{"head_dim": 32, "vocab_size": 683, "rope_theta": 52700.0, "qk_norm": false, "bias": "none", "parallel_block": false, "init": "normal", "init_std_up": 0.0625, "decay_shape": "linear", "max_steps": 8924}
Each number is 50 + 12 x the weight over its row's rms, rounded and kept within 0 to 99. Layers, rows and columns count from 0. The size before them is the row's rms in percent of the matrix's.

# o: layer 6 attention output (transposed), 64x64, rms 0.108, rows 34-58, columns 0-63
# v: layer 6 attention value, 64x64, rms 0.107, rows 35-58, columns 0-63
o34 088:53 42 42 40 73 44 45 57 71 42 33 46 43 58 70 48 37 39 63 62 47 53 55 55 60 33 33 51 53 34 38 57 30 45 29 62 72 52 43 32 41 30 63 40 46 53 47 51 68 64 76 35 52 43 38 68 40 47 58 66 52 42 52 60
v35 074:37 50 30 72 53 51 67 56 60 50 50 51 52 54 40 52 54 59 45 39 46 39 38 43 46 38 49 46 54 13 43 58 45 63 75 51 59 80 34 43 53 63 55 26 50 51 57 61 49 44 44 42 56 73 56 41 47 35 32 76 39 45 51 40
o35 068:65 54 43 46 28 57 51 54 40 51 49 54 45 54 54 72 57 34 68 38 41 42 71 49 65 51 49 44 39 47 32 38 55 55 48 33 38 63 30 45 54 55 69 54 59 29 56 70 40 58 60 52 52 28 71 31 51 53 55 61 62 40 59 19
v36 075:65 38 57 37 49 58 55 62 56 53 41 23 43 64 58 46 26 40 59 58 52 48 51 47 72 34 39 30 46 45 57 58 56 69 48 26 61 54 40 58 76 40 70 38 55 60 50 27 59 55 44 42 54 39 46 57 69 79 46 49 55 47 44 52
o36 085:32 49 50 65 59 48 37 55 56 40 48 28 56 59 53 43 24 22 53 72 48 43 54 34 60 25 33 60 64 28 42 65 44 62 40 55 46 50 56 54 60 38 68 34 53 43 42 32 68 59 65 41 62 46 63 63 45 63 54 47 52 54 54 58
v37 087:31 72 44 65 53 47 63 68 29 43 51 51 67 49 32 45 46 73 38 64 70 56 34 42 33 39 57 21 49 51 46 63 41 36 62 61 45 55 53 66 68 48 49 51 58 40 56 48 35 45 34 47 50 60 31 31 38 34 53 60 55 51 48 61
o37 090:56 35 53 46 35 35 67 57 46 49 30 52 42 54 39 66 53 61 52 36 49 54 73 69 58 53 41 34 58 65 46 44 44 45 51 32 29 71 39 48 37 27 67 67 37 70 60 54 60 75 58 49 51 36 40 43 50 35 65 66 50 48 47 52
v38 081:35 53 41 68 45 57 42 51 57 55 48 50 51 42 58 58 28 39 61 53 72 72 39 60 46 22 55 43 46 37 58 53 69 34 58 36 70 66 41 23 66 63 25 37 47 49 40 45 36 52 65 57 57 53 64 53 53 52 55 39 53 37 40 67
o38 079:52 53 58 79 70 31 66 48 37 52 52 50 58 54 50 64 22 53 36 42 53 43 71 59 57 32 51 48 60 47 38 52 54 34 38 47 62 37 42 45 59 65 57 43 45 18 53 62 45 60 54 37 72 20 56 44 63 54 53 59 54 53 40 52
v39 095:53 57 51 70 47 46 51 33 40 52 45 43 29 43 37 32 54 36 42 56 53 51 45 57 50 37 36 66 49 52 49 76 59 59 42 58 33 45 36 87 54 49 53 35 42 69 55 40 92 52 56 43 47 41 57 63 55 50 64 56 54 48 36 52
o39 098:69 45 30 62 56 51 64 48 31 43 63 58 50 40 39 41 63 33 62 50 52 46 45 43 50 49 44 62 62 45 37 62 59 51 68 46 34 35 51 84 58 60 48 60 60 50 18 39 52 46 36 40 73 63 63 41 28 48 61 45 46 64 54 39
v40 076:61 56 47 61 48 34 49 47 64 82 49 69 51 44 36 34 66 54 73 44 61 38 66 50 54 61 39 47 35 41 49 64 42 43 71 38 57 59 40 57 42 50 41 49 40 55 52 57 57 55 31 79 56 28 41 21 58 53 46 47 47 59 41 35
o40 074:41 35 28 40 45 58 60 48 59 39 43 64 66 49 49 28 44 54 50 71 35 39 45 48 22 39 61 48 54 57 55 53 40 62 56 49 78 61 65 45 34 55 33 36 67 59 60 37 44 61 66 33 48 57 56 58 33 63 66 68 50 44 64 45
v41 067:56 53 28 56 57 40 74 55 72 55 49 63 78 45 69 54 48 36 54 36 71 59 58 56 58 47 53 40 52 42 64 47 56 46 65 36 45 44 29 28 39 54 70 39 46 40 45 55 34 59 42 55 41 56 50 53 34 23 52 48 54 53 29 33
o41 059:73 54 41 39 52 45 59 50 57 40 57 50 68 59 41 40 62 68 59 59 56 37 47 41 62 36 49 38 69 51 48 41 44 43 50 31 85 50 47 40 44 40 57 50 69 32 63 71 53 53 25 47 54 48 45 26 61 59 38 46 37 26 45 52
v42 094:50 56 59 56 49 41 38 52 47 80 54 81 48 51 57 48 44 54 37 50 45 38 55 66 34 49 52 52 65 28 35 50 38 51 61 55 43 46 77 27 34 59 42 56 52 58 55 54 66 56 55 36 45 40 40 50 47 53 68 38 45 11 37 47
o42 088:46 57 34 47 66 42 62 43 59 51 35 79 32 35 39 56 69 71 65 34 58 57 55 55 47 49 47 34 54 68 43 46 44 37 36 62 58 49 35 39 61 64 21 50 56 49 45 56 42 41 64 67 55 63 48 38 48 32 47 44 63 43 72 55
v43 073:51 49 64 38 46 50 53 71 64 43 66 31 51 69 52 34 33 52 29 49 53 44 69 70 59 42 50 49 71 23 37 77 50 44 46 51 52 53 54 41 39 55 41 29 54 71 40 39 61 45 34 56 69 47 58 65 43 52 38 52 63 56 50 37
o43 073:46 67 45 55 39 66 41 50 48 26 49 44 30 41 32 26 50 41 50 50 68 27 57 53 58 39 57 52 66 55 60 37 56 45 54 48 29 41 66 70 75 58 39 41 57 46 45 61 43 44 51 68 48 45 70 40 77 55 58 34 61 59 62 49
v44 083:24 60 52 64 57 85 50 56 39 29 39 51 58 41 37 42 48 45 66 55 54 43 67 65 58 42 49 77 60 27 35 65 53 46 63 30 61 55 69 40 52 46 46 47 37 36 49 48 59 45 53 36 52 60 56 52 72 67 59 46 58 48 51 47
o44 083:48 50 48 73 75 23 49 32 49 49 41 54 46 46 65 64 42 27 41 54 49 62 51 45 58 40 62 39 47 48 39 58 55 40 45 49 73 58 58 55 49 46 48 56 41 13 50 45 69 58 66 36 42 48 70 51 39 53 76 47 56 61 42 35
v45 071:47 60 43 49 51 40 55 31 52 60 46 42 48 35 56 46 46 64 72 36 53 83 72 52 38 54 57 66 46 25 59 76 51 54 34 52 56 39 48 40 59 53 57 40 41 35 44 53 72 40 59 48 60 36 26 56 58 53 52 61 34 59 38 31
o45 067:50 35 39 50 41 76 60 60 56 44 42 55 48 49 50 41 60 52 57 60 50 58 56 75 43 58 37 40 59 47 57 66 35 51 50 59 72 45 68 68 51 23 51 27 50 21 50 58 37 33 36 31 57 56 31 57 46 39 57 67 41 44 55 41
v46 072:49 53 21 56 45 49 50 37 56 50 59 52 48 62 29 36 44 58 62 72 53 48 56 54 35 54 53 29 66 48 47 60 32 44 31 52 24 52 71 53 50 40 58 62 41 65 49 44 77 43 37 41 74 39 58 28 63 54 64 41 46 50 38 56
o46 071:61 39 30 61 58 51 56 54 73 45 28 68 31 50 52 46 49 38 43 43 79 39 60 74 48 53 34 44 55 70 40 44 36 64 45 44 30 69 60 62 58 56 30 60 47 71 47 38 50 63 49 42 33 47 56 61 41 35 47 62 48 47 61 52
v47 082:28 57 49 74 46 56 41 60 58 64 54 40 59 28 50 36 35 41 48 59 50 36 39 52 54 28 46 57 25 68 65 53 48 32 47 65 67 48 52 35 67 51 55 45 58 67 56 58 60 46 60 34 60 59 69 34 72 41 49 53 32 50 38 43
o47 080:71 35 56 54 59 31 73 46 47 57 55 65 56 57 42 49 41 15 49 36 72 41 65 34 44 46 52 46 38 53 52 62 48 55 55 53 56 48 35 64 37 63 59 62 49 29 48 35 40 34 71 43 71 56 52 38 47 57 43 72 60 60 37 50
v48 083:30 56 51 35 50 35 60 64 42 51 51 47 36 16 66 57 34 53 59 72 52 61 26 63 49 34 44 68 48 60 32 35 57 28 55 49 41 43 24 49 65 46 68 40 45 40 48 45 72 50 52 56 61 48 63 48 64 53 58 48 45 43 49 45
o48 079:56 49 65 53 74 41 61 47 32 78 30 78 48 43 43 67 64 42 53 69 46 45 35 44 52 50 37 41 53 41 76 58 58 51 59 38 54 40 29 58 32 42 51 61 42 64 42 54 36 46 37 41 54 33 54 37 48 59 51 68 66 43 46 52
v49 074:53 36 41 45 56 60 45 64 43 56 47 59 45 42 35 40 57 63 53 53 26 55 52 71 53 64 38 74 69 42 46 59 51 47 43 43 29 34 38 38 50 54 45 65 55 47 50 47 71 55 46 40 59 14 55 61 84 60 48 61 59 65 49 52
o49 075:27 53 54 53 56 52 48 30 49 49 59 60 51 31 51 25 53 27 67 68 35 64 32 46 52 47 38 53 55 56 53 69 61 65 61 57 41 59 69 51 57 66 22 50 53 41 37 46 48 49 56 29 35 57 62 37 41 38 47 63 42 66 57 68
v50 074:13 43 43 53 45 56 61 45 53 57 66 51 59 62 51 55 57 56 70 23 53 44 60 47 47 48 69 32 66 54 60 46 51 56 43 50 45 57 52 73 44 61 44 40 52 62 31 61 41 48 39 61 51 67 34 31 58 25 36 61 42 55 33 35
o50 074:67 54 27 36 32 75 26 77 45 55 58 37 47 61 41 62 45 62 46 35 60 32 63 63 35 62 53 36 76 50 47 38 60 68 54 46 32 51 56 44 52 52 35 58 59 42 48 58 49 50 66 48 48 56 43 52 68 44 46 60 38 35 42 45
v51 093:43 61 42 34 53 55 53 70 52 54 42 24 55 36 50 37 57 57 68 54 48 34 56 36 54 42 46 52 57 36 33 43 50 61 55 57 80 65 62 22 42 51 69 50 57 33 48 50 78 48 63 41 51 27 50 40 64 40 57 29 54 44 46 45
o51 089:37 38 61 39 67 36 43 31 51 52 31 61 32 56 56 66 48 36 73 41 53 39 51 58 55 40 42 57 42 27 47 45 37 54 59 53 77 57 68 42 19 42 53 42 46 44 38 53 70 59 64 47 51 53 71 61 56 43 46 50 63 43 70 52
v52 079:52 63 24 46 36 49 63 59 40 32 50 45 66 50 19 52 41 45 43 42 56 72 53 42 41 54 42 63 56 57 54 73 53 31 59 49 46 59 54 52 50 58 47 44 77 64 39 59 51 48 46 36 46 54 49 28 40 33 67 65 39 41 68 27
o52 077:90 53 44 56 47 64 74 48 39 46 40 58 35 30 64 41 35 38 51 33 57 56 57 46 48 53 43 65 63 68 61 39 43 37 44 47 37 49 56 42 40 45 54 56 59 65 54 59 61 33 63 28 41 65 44 47 55 52 52 50 19 61 59 47
v53 085:42 70 52 65 53 62 57 56 54 57 60 65 14 30 77 51 48 55 68 44 53 54 57 44 52 60 61 58 43 65 58 42 28 33 54 48 35 46 37 44 44 43 73 53 72 44 48 52 67 46 63 51 41 36 37 47 44 32 41 39 31 46 43 46
o53 081:40 55 25 24 57 55 58 54 50 74 45 65 36 60 48 55 64 54 51 64 42 56 31 48 48 56 46 43 45 61 54 39 41 55 66 37 96 58 41 56 46 33 47 45 37 61 47 57 55 38 48 67 59 45 36 45 42 46 40 63 52 28 40 49
v54 086:49 66 39 53 53 39 51 58 48 62 52 61 31 49 42 53 42 59 51 47 44 50 50 63 34 51 55 29 53 64 38 60 35 44 63 73 32 56 56 62 39 49 53 50 66 78 46 46 18 52 42 65 57 40 37 47 25 31 53 72 36 64 42 48
o54 087:61 62 23 39 28 43 61 52 65 46 36 55 42 52 44 59 65 75 55 45 36 47 54 53 43 44 41 52 61 85 61 38 46 59 63 53 29 65 56 54 46 45 50 40 42 73 54 57 37 35 57 56 33 38 32 37 61 42 56 52 55 42 70 48
v55 079:19 76 51 55 43 39 35 57 52 53 41 69 51 44 30 61 42 41 66 47 49 57 59 56 52 41 58 45 59 83 44 67 47 39 52 34 31 56 58 51 55 26 57 36 40 55 39 39 55 50 36 51 33 46 38 51 55 53 72 39 63 51 61 33
o55 074:65 64 38 55 75 34 42 61 59 62 37 57 57 48 45 53 43 52 41 44 39 46 47 53 35 47 35 40 74 61 71 48 53 37 43 65 67 57 56 48 58 23 55 65 52 53 39 23 68 42 68 34 56 38 46 46 31 54 65 38 35 59 54 49
v56 088:53 49 43 31 51 45 35 66 65 57 51 38 47 47 67 59 36 50 58 62 47 54 48 71 48 56 33 41 61 73 65 54 20 65 57 57 36 42 60 75 25 61 50 46 41 61 46 44 53 55 49 57 50 52 29 44 69 44 60 49 45 32 58 74
o56 094:76 66 45 22 69 48 49 60 55 55 52 61 43 41 45 52 43 50 56 56 46 38 31 56 58 35 58 38 67 46 48 69 59 63 55 59 36 51 38 59 42 47 28 56 47 60 41 56 45 45 58 58 40 23 28 65 37 57 48 41 43 49 79 69
v57 094:47 46 61 60 50 39 56 36 42 28 62 52 49 48 38 41 75 47 57 58 47 47 48 65 59 54 48 72 70 31 25 42 55 44 36 69 56 44 52 53 24 45 41 43 27 27 52 56 60 50 51 47 32 49 59 65 19 64 59 47 56 49 57 55
o57 095:43 56 48 51 55 45 41 34 32 65 47 54 42 43 49 45 83 67 45 36 52 48 38 54 48 76 74 51 43 45 57 43 66 37 53 34 45 49 58 65 44 74 43 59 55 52 43 67 44 55 13 68 56 61 51 40 48 44 47 32 54 52 62 38
v58 079:44 55 63 49 57 47 39 66 40 56 40 44 41 25 75 56 56 60 54 54 54 53 78 71 40 35 50 49 51 56 30 45 57 48 45 48 54 53 61 47 53 60 34 49 45 42 49 34 18 50 77 43 41 59 54 55 23 50 44 57 57 77 48 61
o58 076:45 54 61 52 53 32 50 43 62 50 41 36 52 49 57 59 68 69 48 55 40 62 63 57 47 46 57 56 52 42 44 36 55 38 48 66 72 45 49 57 37 51 56 34 23 27 50 62 55 60 65 50 39 10 32 42 67 54 66 41 71 54 41 50